Weights of a small transformer language model.
Size: 11 layers, width 576, 9 heads of 64, MLP 2304 squared ReLU, vocabulary 10847, 56.4M parameters.
Each number is 500 + 50 x the weight over its row's rms, rounded and kept within 0 to 999. Layers, rows and columns count from 0. Numbers have three digits each. The size before them is the row's rms in percent of the matrix's.

# layer 4 attention output, 576x576, rms 0.109, rows 277-558, columns 48-95
105:590506482522512543477450507513455512554459507544492421502584512518508434495468499437443533551396513450546579530479495558521560489438471422483457
101:550482565535400437542470495434496524423522562427545474469486509563539534512432588456398504524480519498599423473575446517532502525573474482498419
101:573498551488550408553508571426480564460491537515545472465456452476450489517405472488459591542552482562506432380404523517558588463518518476511490
092:538545565536446476409463471517463494526467461573539555580532542415510490485475434436501500577472548465593520496477524532476481378447545441520421
108:479538538528528561502463513520460514459516520560480511491497522439445476434492453522441461442447474513421565506644442509539539509480552568567565
103:488486548508399574421438514419542547462494478475372521520448458614491575617506496378518404484446383500495592519484468494506529514435489435434486
103:466477500479496471491520494435559557566551514517469524526486432496505504384545380370464485502463475485402477512572535607528515405527563505540404
111:477478470437530499498518534507568599519511503480407563499439422630559373413400505445431500495526481557623448488471474626527468433512470545546452
105:530473509567575455530539525516579471498456468528566474527583471465451482579584436539600541541507375436488468527567544562676413450393469449551491
108:588477452534629512475552532550464483536496397498519490477542609387519465509486506557449498458498495496538563503525553606442695515479589556452515
102:463483517528491544524587470404573457554499542491451401490503531540487487486548597517499444463520498430507516526561585513464541562370438561497475
099:513578432572622438523543504536425505531465552532441471524516486570506541552496437429565481476502550547521474430473544496430497563605482497532428
096:498389520544445429527503532561538505439504505429547525438433375482542447492509513605469557541478507502561445581600477562488426421623574373506431
101:575602527485481461450478539434542546496461417515446448529422661532435453535537567570512519546592526435438463535476469492370549483464434458404500
098:460558485566427494418502492523558479526572439449503549482545578442434436389581451587576456470439577542489387514515581495517428433605508582468442
100:435462526504483512508560464608554474505462440563449594588491456536467437467512466559536484516478445585460424501481469475487478471446526535492430
098:486534604436477560525433544417536510516477551508449492474505534571540533378456499409433473541553399528484583472505614418540518509505493460513493
100:459432459542441511414442619474449516430461460461465430488422488476513475554443426474352456374526684528478584534454496506592502535572541512505500
102:497461493444568463527481476547439501523359513491423430499414504496530521476508526501569533410603595509578444551638523623581512536598521467435414
099:550592461479415462581464501575517581459509516512486593491437556473508524584497511536493538545530480462575569442451546445486545509498517387453501
108:404472466552494519533557479557566548546573506475493597554479567424532506477560510629515434456553562516439480527511417439603541471611515471411504
100:450567514468450505525535422351501466459476523493385548491493401480559568493588501543432521424577401428588448507440533515521457531520538531450561
099:508531490614478492520475496458465474518481479470545523598460428480548548523500452532487543433436407449499417454512476478560440511449552450481554
095:427591499480560538529505591561496569477482458521433560541508571478510394562465478490466401510523446502529557488484495533442491418505560483509478
094:453443601416469478501368534566589452504535485507538473544463448537510507569478436445567633526535448540447529408503488536555496530593532502462513
099:516464461490549490606450504548369563569534521515489461440497425533507513498488510582521455500492507441529508464485525607500532490463439542514460
106:523519437515530494503559440403539421506598525513618442437546531511544482432598527441595467590450608496415410495536505421459633526511417567518534
093:498482430502480505455545509542454518539488346449475573574502510511471556486505512530473608471593442468479479326519431528443558469400512476391519
103:494550498473625491576489529446455500515478421548394458527540538492470511597414474620443560563488540490627493279570495508522418416468582609600542
103:515492423476591512389439426468491491528321478433500559444613555651528504441599478466502480413382519549510340497598519606528483474575599473490468
103:530494562445565543413480477494543622539474484575570453498468519541572544628557564526447481517386521531479534460412450461483495485446510573525495
095:521487448488487484496535477507414529451551471501629452513491454500555528465535490509504481551481512521491483471528515431482429539352434518462374
099:522458583542448515486434509544512486553562428606440485498477401444536494385453474439553448467602501529409520465461580529537460553459474503561553
099:456426531528486468358492557521407559517481459499507424531503546512429526557448509454505457455473535526433501585555554441492487429483569552560449
103:459406511548522483440577442519517521500568468570491576505461678517530381398492546495543592466517493570564456567502535546437603538470547499585564
099:502480486505509516564579535583547437547458457502606391545530486450441442535473517443620463505561484584550523552468526527435472522601549486417529
104:475480467520547528493566591474427416447489549486514572493519486490361535474452399492414471477551449565572542410520474506545479541484514466565484
095:467431500461471565438583429436487519505407456513465471520492458516546467521445455580484433448500494498446490525475592535443535530448470478515549
092:511497471502466536553503529523574520511487498443532492498564513533472630503522554528538490498547553443603401513497472476493465580459487497508535
102:453468505586559483443494548438516502475437457497527489509499479549518544479434502446532542479534546464598511555513583442510527491571528413493559
100:450565461428581450523582495551569558469479534570477422551502471425484471468521507548513560505549346485558607478501397395448483444576442509486541
102:533471564537618368514513600498498493497551434464417526472415533505431562468481514512614410552463553430478441645555500549534518383506455540459464
093:503458488526411450486454586527535487553505524507448503497531533517424503516456561507426536488512397491574493457537555476497355529489526528436502
100:429477506510529448452511539554471418447478515414414565453467518484531488563531465446530447455560543478559533515547513497581490443507532487510400
102:588401398433476520534437504530487475555434468479520485415545451330443516477459499501562440471579555457504443466476457579415501508526490412462519
102:602489430478475484376558414468418500617527462451447454480590581484496568473522612538444511468557430456444525476480475535457600545467558515502422
090:433550338518553672532487478558405543555456571473552470599482381524471505493561540358530553501431512561493541488463425476450564544538509485606514
097:498444526442519555505474450570565506473574570506449431564510484600435505538532454456561482495555526521470487590480506548469462525534447603622375
100:488591451495536555535424435490471511495497537538422554470472539506551556538589539595486448485533534467473513558453578475537518513494556550509478
092:644526573488475543515595585552511460450637508431611476540489528620453475576510497470562479516542497487447527426514456434555443476452414562540505
102:457519494573477488506450522608554443556484521503460467375429563395515452441549540400495620410387539504531496400405493496577564471534445477507492
096:434414452492439540481570458568515609477407453538403685510548507554454547495495452434452562498469507426423447470571412550549491471416464528514421
099:656510500557422537477462466577475455509631486422431515494449445476505532461516539500466476494433519532552633508454494542475570567538443558484595
100:533561537455591564584504484432539526494537493505606441570480547548515456447499530561472477490524506438501455536566541464467445484460542389616508
095:434512578546416514481553512614404485487535505469481436503562532473564437524506510544509522447416354513483468462451614376495515465521534466415460
100:563373565498538446573455560426535398437505527408489429510503417436492376498564487553466526525541466403512457557551443479661458598461541440498509
106:480461528502454417501458482474478578517491539548447477474446495508447530369514497441554525512483381500495616550486570486535483449470374359481542
111:483524563473528450495503468555540415466480545489519521499510502489545546508501496557517507467545470571422535513452506516553440577535454583490445
101:521412498527554430562468603453454511571520403484451518453478492518428540406448493603518609528547546557436449431544495553474479476516471508426419
093:562547518514497494467523449468477447502502553466498562594460497599558571552562612430573444538523489555558458513687521480479411547428528448522517
102:521547549458538461478551524496575538558549552441471516591446565424422522454508490516484472497501512524615564501507433569535405532491462514492557
096:490503521444613500459554488486455400512548455608536427624522445567520563457483460517497514398478527525510467501480456510458596616527537616527516
100:569560462416482493569470488469458607513404567469490549480566596514494654457490532514529458495475590549432435553444525464462470533479506518479507
098:566418547556469430460519550529523533597534456461474521404474557449463555486582583460560549545503541381461567545608417511547578508558500441541469
093:474469510475445534448521491449433483441519306563479471510444480503476547492505545504426545483495450535463507384502462481531512495496437473469492
094:596552480521460542567527560502429552569463537580565466575559495509448569482484518571474588571382444481496463494489472510489466540478465599529513
103:400469426513489526473504527390472449531563443587596508505428441538521521503493491458507495474490499522499582520472469532490475551396536471472559
102:427534562525490531429618529456429461540507443493468507483559499489435555470559475426515549491479472518430622439461453433582505417519456460659569
095:496515500593400448498479539475500481506558535590492590553439608458518590533438482431546464482427461303460506545526556455454472429552441499479513
101:495421502544499578501499554553423454368502494469561497527503470535544448504511418511559453537554570488443488472526556417522445521575568473442532
091:412543526463440475501406538533579441531416447468504537436507482506533566418535520495530472485551484490483501538447396509566463472500419471515510
095:575521465522473531469450484495456453505531415484492616524485438448546449482491556427516498449485572506467490522543483480531558513414483450493557
094:531570506549506510486533600454386534547368466488531568441450566464535470442513470393548510463493556558521485456582585472511483517480556554474454
094:372467495465522464486569427501508544558490574457424490486479583411538468584517470553509475495547506477549502460535614475486449476563473588495518
104:448516471575493558550538456521542524499483590490439464473504461420493470495493459398495508510472545480455461563598518483546501612505497511467532
105:398513581447474511512519518516467565452576427529443377510531504481487481559515450571460525529455500516479548444452522405399514527428518561459502
105:520452522541496625504525523572539533518526475515520565622483512422529449408445608528510491527514488485503524499446470549527596445537552522575579
100:522450545445555501470458588454508495530501374502525524577405561520407412406479422512399560475510435462520468537513497509608458425520564487432559
103:496564486491535481383424531477475467514503417464491488550420568556451509566510435503524499439501545520452597510539588455503575556481441468476413
100:414550545566550548525523491497561411474462550472505496494490457572494445433612471468509526439528483451475482496577589473479537454519498406606502
102:573469449587473517559524501495601565530483549485461478453542542626516455521491503495453632427412463552547572555560455501530450488483406448458508
110:375490481456528560400429488484479517438446520583599470491503449491521483491513527595437476508548417451352494488573460500563543443475548588465610
096:417398484511530550531466531560454566580411534486529489524565542537500419580604484526511512506442493563469490552504532390545465525409455477586468
102:517469372508581507493554578530447443471514483470497469449476448480447565571548498507586559488445476502550527500463447493440619483632583536417433
092:446446560536463530534543507458516513499472493555540521536574404485504455387492425507540556498556503535529462495421483440444453522451502571441493
091:468503485446551469505470453504528377617334477621485640450577446556504498529507566509436566439492452440434414404494492376537482486521511451520448
096:514496499494451527491449396442553507576426558468422539550556523496497655450499515452449532465565527416472574519465516493460518490433448394520487
094:550542563459553507480519552473487430588501462498439501582556410562483607552430588502484507505499533444518553477538466551486571494537496557437535
099:476496449502565496470528528614492505439521403616425493427490498509527469439614389503498500509576524547467583539546500533464542539433475531476462
102:570623438536471607508485578455612549597508514498527498502573500395510433539449437497543422532414590474524533457504482487485548555483519409489509
097:389514565468504516469497446478543435494565479461457499453474626532535564471521515483454466509541441597445472574399618451574519421440473596475554
099:538435486483526410479421541464444545433455504498550480508595556613472583434534413523567389544596508512491498425452462420558650457472412538480575
093:485453541571603475430514441388456482435485549558434359409493426462549494560518473589608463453517436424493478542509499467435501373627454533422463
095:503509494543496488504508441458365574473471490520514612504501504450480564483531451438452480532573495523453551463548518446486481493657530500517467
094:365469489527543469487568566466520407499467560506619508434529444559544571364512490487444437423493532516532466565487505464464607471443485566442480
099:496464425487422597520605485494468499546549566520428508527534394599579547434424522523516499493595482490462514545451555569471494556623493495486452
099:565582461504427506544515481437436585503457479513469462561598456557445497434553451433566468516532431377544473566373473458521456618478448415530550
102:572631531456512542488504439526615532487506504517574481627456366423505509435533594528437464573425440484527525533394475597530518522441486632439541
103:542481579515497528422466556512587545477468515523526520502432441468496431612538521508375470587515441455530490398475626510455590514524559438497434
098:515458630499456461458476326492480415395522366465458481477466570503431530504452441580476408533543547533442439533490519460504593498562521555567571
100:422613499334529415524547486518544527542428468544415515576449421529583514409514456489515474557432589502522524397520517528502584477480412585504380
099:421538498483534436491604501392395561469499537402486550408399478407499522459585542478453537441485430587486470472503513562493590480449555557441485
104:471479434556552505530538524521493535513616474490567464371514471509517564623486481475531466416554547499518499589489470479549537420416555469581451
101:516517535409536420594566395453550503588556476571446508487378424488575468457401582487462362460447525435467608586528425549550424518463448607511525
100:617547444608561569449460526517519485539572552540610478384581417488531512432519508533575573553411507534450408470530468486517499593510422479470537
097:527433534443482539541495483457456496445542453544567424513446499543513564448548416487573542562586480482464558460482529551523505600437521513574486
102:517368491438482425483468584607440579518519485505394510521605498490422465473466481470433541520485489495576567501526546506499504423552405525454405
101:489519465550421530449546528496437484468544390453433467469442454587506553536492507556439554536564383589485494491483519419433486560463550362590470
112:566513549532553515528525515591492466494451467582509531535463439421539476445473558591613560530434488566484488520542595495477532628522544596562450
099:476433470536551525474543443496511484476534434458472523518506507538449451474525450474484560499544484509504445418502503567470445454561614493429459
100:443465449532516521478588484500491510504539456508537505475501521545417529492542518499512441547464569495495522417510520444529580408504500495575479
103:498558593496481491512514501501433443474562433565469531523457436483445455445501509429533548540589526519442505534599393457427555485461538550512568
097:438581505463525537447580610526440474591446451497408447528509421568443493472485476473519533516435441624547524712427466516505508476556586465530475
098:559511513482470495566448560437481488510538470452497452483484492479545408486442453511573528456464441513629502400453475542500502430504571511434560
097:567498553468556484472514590463506506593367508412529588574554506578531428488521539585514450385497443404630593458562455501443487616489500512603469
096:380477521443522427539428432564429509454573540579526319474503483442476508505420508419428485544488456374527369531434420514568479502418558408518509
096:543479472374549464494470544433502489519553535620513503440516441575517521428477496492433477547582555496541548454525479559427613549501347447502512
101:621406458479411462429486455551542451564528495469463513528467495470485492455527546495463493480458405481509678466462565482521484603478511606508539
098:515491473568549465443515523493543450488534458425401556502514582600463504479529445399600515528468548530518483544487459510468529482521489419481587
102:489592575438473448474501572552518457515556527442508530542530486422486449518520550489476454532523437496519480373490468503489518461585339515522501
096:469520471528382597493419456538462510666454506476507417494450553479425448471532504505526415580454489464465469579447508491535516519505453445488499
099:503440435446506532511510533516497535586562497618516452475602423460499481514505449531480361521534492453442615463548476554527528505590393527466400
090:477487503502601444505418505535504556511534489521569505498511408486488384524507529570518430548437593512429483536557508413425511450537514443505506
104:457474439474528531506389519532447484436521495448559435412533584576531472517539494487508553465482527432461525452513568428516412466536560407532597
099:459495572504500477414479496434528559510516509509575568437571534573485641475470487478485486520441525488518545552580512428428482438533487514440521
098:550400509562580395575503458511587479472586485498496520409554429494397570500430479689472398525512612458452456561604581448413559557552566568441557
100:499506537472479514500406555503500532520415455483537523552527520486495542430519433449515454543549620465470485499455495564538534545456488542468468
103:549398424484554486447446527506472536514518597471489485446435582433483489530497404476574495507482464578494403494505522552477567554392500517488481
107:593425437540457544401499489502527529549508445496496431531470537552501575568498560418511598588560327519388514553537366531473547533457470414400371
104:599512507469477587429418535485481509442581439422501532491498456482533483427619459519447673507465525507542355454519565475444414465560493576470502
102:438475539461511484482538475589462557557566454445484454587464489534446509425492599448423491559466553382434542548558466517557547514446547408473557
095:449534520541466462502587512607464476526487445552482580496460518612511538483517555508541521563519463562582454411500479533520523476577634488547454
099:518578498507496425521512582612392508530485463459506444533491522522500408458462522497485497493414556460484531451547484395469514491498500477498512
099:489466534530434504480529528578481492518630486569492395578443523511446452443474564459542516476558567469525497573543603434332611515548488541476504
100:539499450494494468553532469523431473496405539457452452394497464433547514449565470500487578513411548447572497487512465507416471504527518439482443
103:474453464502583481508476506447538569500530533465520518443490503530380552584537465632395471519494460597462485453568495578462440517427443531496491
105:491520525483523481486561547502545479477606582521472479480558441508561567501525522505580471539530406538523470508518447560503487435490436502455515
092:471555471572461412526502564512409476552535571605566505499617492493570442449494480458516558439488483502583477495428532547533535557496543540498468
108:458527518583492533479439551537543498462535494537543356536549541519542421390494523510534434514493521494533403546453437587612518520516452512488494
092:452626473475516351489561574463458547342537491523586445588488437508525496518523538415459540406578543477561445508505573471491613481443555586408497
096:397554564548518484553461417597478402496470521557497552483506525560521470426414460513554482384482569414570461578523494618463447486445478482486508
100:519590532543490380463441461564383484470545520504540453496445549585570532535495546490555496581521466513449591404495537428472493434578442459566575
102:479455484627492523452463405529481577437520536468535463423538628483514510563531466495548493483506568575526479488492501489474508474556488501537525
098:400426514667450461547516464526391549664498489483416502492407489620406509566481464372475508510546610451471527493605513473471581467536584438532525
102:512544571553488502524602454381522515455559474420579517573496453380519474495525574510412521461468537455415580535501423486513477511518505558498552
097:535504428518493591465545579531455499499398503540436459438556473564566499543462483570539466526507524451526424541518469478405523462501422519506495
098:480362408553498509415477512535585486434419483547438659491525454482438504467521498583469498503491498479467526522461487549458514503522491449486496
097:465514590478465593509580488432426554555494539436407464491484520530503526583564491475425501458543403452460481549534586499620442546484485429435486
099:487443502505516493532497397465506459567474546526502451519542437610480496515479541506472432454487478589444531556493475508508518519529559493526542
096:541515557529475432541465493434451405499511620584510439513519451582459590464443454502467428479432574467464568515499556492457477466530419494435518
100:483494461626426575528442542562466500476435545511635586576509449460525505530531413524511546456468594504423499522374578503578476517459410443516457
097:432527529556508499533573478536502464448560443477456392605426406654569476555454574476476451545443408602591538365547508416569610524494497460490501
100:446412450428454523427543522530482595497484421532519493483512653432395518564643598552504540537563402467455397508490524534418448453512463523504521
102:524475463497534451416513517482526437560541423518548566467452504571473491418516557490518438475577536513496484526507487476491510537522538538426425
110:466460484381455586616412384584409517483529535529437490550537456578491540518566590598462465503556538577505444603502526485434398417482427475531336
097:557445547489541494441410548351525523588412419481494568562480516444497587490353459612360470497510502447506549417534532519493484507512488470459577
106:558536517470606576436449474524574470506446518534588603555511528532462466515492546464421440450500528520493418345484432478465653500534502479566560
095:487477437524481564514578590520457426446453485484474442441429561560451501541554443458490545501499410455447550399503518639489452491506448515475532
097:605449395581544580468493530516522605501544568449502541481467471511545540498511506436414605540386499571438485485529543437497465501558535574470491
096:470543538508535486421460411398586450518542418451407480545407540481492501504507402489546591467486534519601463602424575532544637539560556479425540
102:524460557481583455609506526547556583430502418481555603518515537369455417590552496484542647515509506511545506436550440483498387514476477552522582
104:535496599525552519524463583523534523579510538509495476522552563575530526425355498507477484546499467477571477549474491563434356450423506586513512
105:500494438438527473410461453463519436477509485562549545417504527567528518532518567531499518597505488481532473452482491519533557446486549484365517
104:560527500410506492485523520538534603489549455464514463457460557523507512525494514462388543547550481521500557526518500427380435412541466570484446
103:420361583509513482521492448595553522483520428438515420537532527514547437679475482484470560482495465462432534551521545500556485544532547485508369
102:448483448420545549420482486450479500397551470399504473437489340406451550472609453489550466481538484497498499447530459564552500495440478500491464
100:493556588433451530518487433484557405527468506482535467519437483506480527540534478407387507530387648526506495508452435502442293434424376563525500
102:458570520529529466515551529573559466525507512449492446546575493474431549590500450570544502520457508503492476512516502486513493477516632524485554
098:420407563497530507438503594512471585509585607543509657471422487441441528556423492484474523476534476581568509468476528527493552508582579533490565
090:503523584516486544530479477402372517474525472498479595508409433521534522443468593458508533569514492507494485490580529524413396552569487491560567
098:433433426505428570411466450493513560575561439515481487605375552427507584577490521432446381482443505506558551494495499587650500523510489389489488
098:447536357508571508401456470524515387592528530511445524490444510471453384456476557479500582409461397497479531539473485490490573488602615473367413
096:434517554481492500505627556529542507496586542544524587527521501427385551433533501547504576478494519510462440515501519473484570411488395406439505
099:419437522492499473418480523543558444579415435478523480440493538530481483444430486379478523518452618526550501538503568541548606507483488466431578
100:524631433422440440516572482481458488524524482484586448547434533440491525419494532566472482478511509477524510462504519504475405524530445434554442
098:485555529441538510517492613485480523444430598482520525532568475494439504462584450498342485492434554586582468495554560439491591491485502580479464
095:571473518464500480535435497533506555413533482529508480587508519482416412431537502391519497507474515559452487486579520458466514422554503524502500
095:503411518453469637450532559494579518465452397450567551546479555617472435455529564475375466534521515435397505503542553481529476530477582563542461
103:382512537522396475509560540432569407591480524557495620501485515537479591483431453454543538529458451536571456422574449390548484443609513478477482
104:531437448575471566557490471523582544501582517507529472532465485487525558540511566504493548485485500416548530573510461437467567511562453490541535
102:508540517398479483497498518608507472481466640592550519578475490521484495538481622465539512534502473502510495474518488392499590443554551469557520
099:496471513479550505489512543618471527517483502432387479493472566549504419501512558399528462443428514518578550470576524503508481531468495529388535
097:520480496567482473478460495376527539441549448460462481554456521438572477495477520447522534541500512514420471385607525383510482562593532453474547
102:563559478490513493512460517442535441412437536505489417491485501430535464564619615450513556471460406526443498393510413493397544529486541404490572
099:509476602580533468479501492550524547408466554386537497487440585600512546620483464479578543519475453533513463478476563455608415505582467536508454
094:480530528478460459441492516466412614477456398437435522494448493528523579521491466464480548507588487521544490506405473455597488522479549526509409
106:510463462436512448471403437462517488499484516468403605524431546483447492418530530568574561458570383447522504622455613565502461544522524558541512
140:509545512553526484565466520507499522491389522495471527479513535455472545446507497493496491492482446524495566507513547530466561455475480562512516
099:457543444507461479478598463508525514577514518533485610539561545466471488466478465487495469526510508488559608439529477503510570441431411486539583
101:540469511539532470391486544540443489422532529637542550492508545474508532467447534514537526550593509528478454431542487475446544443501487565395492
100:442575537501478387491421502467470474564451419482499581543571466509552546511359500433492534477517481538536464562553497456514582528499494561474408
098:507504461583531367503450574522524581533451510503551407443503487424506472466510507477585584511501508487570463483467554468496563541491479545414537
095:504492514556524465529568482592552526607485538520538565623471518473465510543446525541464483476530506561586536510499393527451521534445470514548481
100:558516506458563406553538432353600485523442480434467514492558546478428509514453481496509456403597501499553499529444365575513512531417488581454557
097:449469528529405576456409492438479546476434526455483491528534540442623575489520482466567465436376430465492544513325510510577507557567493507497574
105:606506485475446467539425448446559569463536500497464494578513471441524496461439481480512498497514508467458607503425596520443523536450430530445487
102:452432530598552492429510430434566496472435435512529506491470587511526571466612398467526486551497520520505424498502624439587468490461514507426570
104:470468424482550557501436492384543472495426503459457522487468469537571581530444509500518501397504530419593453427494456512465345452583595544524570
098:472437445496439505518616531528409611585549501517386417549600553500468498502533540499457358555460439446522413487491484436523610446497440430535510
105:386552547458485518480516545447457519559517439541440543509510406500401565423597523495557545507526467506512557452541518482490506459493477548395445
107:461431563527519470533557512580456519417433515537402496462518535399458519520594438505636539481581517620458496513558483418619456538424373480537469
099:522361552528425502425492614510469591535508480451462476425519358416536430526521491474519437604495535570453453457510457576480439435479526576447477
102:510419489452475451513457580431461562487457456606608472345438566428500504590541488588443449463506588452431509450516497376489512411565576463476460
102:534469466560569454399518541417537537584472544582535534482448566510512493523461597476456425470535483542537479448518476534534515494444502529517532
100:487464469456542592374557439535599507371504387464540581486437470505518476555507513503526536473469504456379435395408494518491628476572512452530470
099:534553419450389484511606521483440517383590440467494496488491570418488511413587471584490570535566433582508421523540486490443561414501565542492410
102:457493540497516458531470564575447469501447525587485518603460486472531473542474583604485574513429441529559497503515577455569479441472485561477508
102:511456499575523456470536467450593526555476430458560587471395607483512487506452457460477449476479547533402504547457575446562554540475482554396477
104:493551532504565461447448441494515475506442417508408505543517502480458497540472472522517443472481471545383532627503499573562542438517449527477493
104:537462527444427537560511460451502442490515488464473522446546509449490495362526606586417483519472521564531412593463441510474530573609586492539534
102:575479438493500477500580470560507474604489494490450533540453572443453488455431496525424441500431680567574400556538483513547417465517554547483464
105:487382490449524409562486512459614524555554540532508499535498535523538444537465654494493570454505438542537464632481519497569529487644483434497537
096:464478496571549424575553566446481430543502615434519398507543417626494596325509524451538501560508514483636535512578590470491568578431525551623463
098:496615539464467496511524462580477561427447532494495512509417566536541491486586413599487431504492508459505462460489569432482442433522541500454515
103:531528494501471496552527536570507493445525469461518390439483590479459446469539455434499586435569526558395468525524457572563495526473488503456439
096:452461571443528500466568410550462419520444487489441455468500460474453528578568434490498507433501511465433525457468493463456471464492508526486378
098:439465526446536527484438590553529493555514495487516579404506619453531422527518555574492474516489414507496543515512500539404575477442457550466479
110:475494409537519444569484494499570539438459450469468474559500475531548497398617514598613551566516501413547414416502583446619483593596565399529526
098:463504459499483461468472491517625486527480466446577562491599587440595419394477457512499441562498464560617512490513494502411471401489513529441436
097:437479555507501448368532509531517409480454583474475434494477412495467505494599511577492455461492445531575587404578476520521523413482509573393583
098:515481598493570563437512547426508473503493552478504537448489567467596554468419500458425519550514449464528423512515494478547538445575523617457439
097:484490471450537403475559415447490552488495485510535513533442398532470480552542604505520447515438582499400670467486537440473557422542454528417574
101:460419405513591425544532437413515460580480413392538540483478437549498488540566478607611491580507570383547383412542560469540558498532496591494492
097:561658534496486534492519512549437526521491531467445530437602531516561517395491511406498431405531504551435564559450457518432512541546555581533517
100:481540478554444424501486427527390578444535494450550532443515568536553500450463561501524518554513593439447493389502544528517444443492552495412470
101:582530544453465443515509511443499559588578479547593500579510401473434455540526478526445518462487585461530475433502480456516572505467498594488462
096:516485529368467594449576504539473581533418573531566559521511539533485539496505450521538547506495386419559487472467601444606586513453535536455497
100:558535581615427424590463483525472491474467434500550623519488538433503483437519533506525532472441512510401500438406489416504496561415585500453616
103:503484472451542463475593372450521513527499512554535440465484562565408494484418485432513485473580552471483441519573557576471477408511465522429431
096:589478365519468499529528491500449494484500542577479481540511422505523522472537525495415512354507465471497473395545498457573572452586500520572408
099:575536489607490519467604602553478532562610539492515491540577508478413542560495488444474516551519498510539551515489480544543540474576544516645490
097:553441417371546533509510534511504509579431549576518482497528540460420428454479529459526471434532433515521393476494479531519470499365540426468620
103:451506579557566524500501556435478497540525565459444543460528493457494478424409547506543395486424447495538489478484442491554467505580542488496578
100:536464529426526437491482526563517551536586494501522440411568426420574509561440550426499380553579532420548475436466481473467524506518483506441477
098:601484541491472551525531437536549543485519507530478415577428468471480502425536518437413491530487489458559494518500489532566581438503503435543540
099:595458444469486500506491488525549458563515512556490520454521419471563510432481511564454503561582493534481426574586560482429540572483501537450525
098:477524436516468470473466505500459522528547343418529516538488509521534468448467538543556475457482529480522500461563605502468541514485555459474579
106:521423573509430467473489479581600431462561607528516487523532507497536440539430639521528515524550412570466411427481582484505508509505442409572495
101:439492517501527478501451400434524506526376568575522454471587422498435663485555531529543581493482377516501413519445488570451454523438528438528477
099:421611544493481571528526392508472491439535480471452510551583479583609388580456535453433486383533506432399536516550584470503590545461441413488465
096:546430424412558499552453458467473482515500457524475505561444511568480549477464494604471518535446448509521448482515568530577479461538565449616519
103:487481444535520452473490526412594519489517458471479563572503502548534477422595527454532415526516534350484420527515450440604533531531483413482611
102:419530513465450471478567490511503448419480609455504495450390404521458459576462400480502552468640464423424553548495486470510451497580518550467567
099:472565549464518523529558510444451544567545512487556433436536576449516384452544487472488459381413522516533509459526473548499487421471404536517516
098:426506458541527430529538468444524429503492479554412466504554579443491436521408559397582485475501428539524502471427455517474547521508553523552496
100:610495566440537567506472493445628476581600485481526556456444520497573569420529555481471613482435500486620535506482616519494525468457505602471458
099:463490526483539486566505523513556507464466541501460498380537488541466499547584412503447486518534463444558532565555546418526455408439483517598464
099:552521513524555530512493658527579503508526598544565435451391548569428531474497532414486488470423498499513480422438486617461451338532530512469494
104:499428498578491467497538574559451439471511425595487498448444492478483479506478530485529445511399445468458470456519579491525414440411528503547516
103:552460550535517496477425448506486563433420475490462473438433418567500538479410470439481449524445635570400539525545508484472505543485555443511453
102:438553481493528439436520495507489499527599488434504519571521508573574393474501446479480422578459484534496440420612594637509439471507536514460566
099:548556524459466542545371475466532465513477544561533517569489525570526469538523496442451483551478519510527509545452511581496525493482367580510507
098:521467520445494507532563480522485479430499411560516524514575525512385556493588432499431581530478557434458439404569443494560499489409496568501500
098:466483534504516534538552462466437483526556527398486295513476508436550454388451530554414564443421473507455548534447470345508452529435544517475484
096:534457545515427529521498514539563514574579505430571384479406575436435476475525605580473567464567556538419547516438530525483513529615396518502597
089:495531476400474602506535506527559501453453506570558411481558499563496491538534474452552502614536535473408511521545475431508497539505468548504534
104:440482528507483548413565510399490457594521514533470467504463444420538525508506426503513536505429434444519512505558449404595467515470501522426424
096:453508579472474547437535397470444496523525551598513514469511479530486483599530556447476470491608529564435456525501526531432531534512455536463524
101:562432487542499508525494476495483355482528495511526537497435556558430522398393506571556643473427642595520463502482499511510579566458482522495440
102:437623593483529468453557397461469569553393439432519632528387499548548420484529493437425551437479476502380561531399559413456530529503532497458519
101:521579458566422437473445516499474533603442544584490518543512561590545508498469403516441372451493500575524537502425489385500531582518531475366536
104:488511490525479411454560568559524557547473541534563527494527454504458446519481491488517456522545519505493445588592454474482482469456497517443525
096:491513504466391422503510524490520489468611458568497509461444481556519414454364494390492534449447490508530451538444513534453565546518494567429553
104:491414588437506367550525475495514441401392585480549457641523541563526464488510478470657472378498529544526456508517539418513475445580511496448511
101:522544511579605564467478523460466511461473600516503578520499577515493449642521497408388429581390507636452544457463386416505508442489481485492531
098:472506551445515557514484586499473482587574463538518538541472371456422481556446606549560364466578540516509475390594476409504393425442357491419534
107:546532516450548482578545559500539478452503494480516501474463567501535526555504505509458470519512557542563443495491534567494492385463518416520507
104:553489584500469533468469563446514466475661341505530480623551474586592442477464564541544537523467566617545490483456508474454474397537508493582467
100:564490576522480463512449469454466470441592488432437490565446444496450467541473536480490500574531410486535547454548577427504520542569469547498445
095:398563535490528456427449488412517506555535505543396552413461536528479460561542506496503474554507424475536538397426525496476480402444476471494540
099:509498535477509463539514519467495511497447542524606511530551522504512556476431479630494536489397499613599507577540502537491441520424568480473535
093:534519638482405519425517507573550516488422484472495453521490490522514533465515520450487453511590526474514527464493507564483584469601464518521489
097:465556446510584617506442593498518534546515559574490449441545544466526542578546512519521450613432462456546550395473523516354454470430539498491473
100:499493551558492511493499556492535534379475595570584444486677545510629429453537437541575436540460452555432461455400437538491528548474601492495498
105:504441520429501539406482439566536531501418509513438491553476531498440419553441510635466534446498503458549452537393482552513555613543520590589506
100:604521509512429444488489572535505485532512619510523527458421459507588461472490515535472402500494562516553562605547491519457556494530490454378531
100:505544608524574522452496532492527392473514488468497473502436490440511554553579588501552473447532496481529465528525474522523566475484524529445544
106:441567492567501430461433457521485517473615564474511540511605462644480546456526506560479577582444619567430589475489484459472524509547536404511538
095:493500524540458519490498580556484609433501524514493497589456455482363460444474466436469467590455416500515485490497482467503492513498518483522505
099:484474566462479522469464427505471412518509406587424466576516478457499457554576462483527530498614448519507559524522488555529451553480549505549596
098:524502465408583526524498510475427479485461518468476480499542494472482455468583497581533479491569492457549451432530457511469525502461465495419546
107:579450450576478539569475485492479639524532420460513456435432537620462473531486576524540586584552497547548461512532569505481389540486480513510500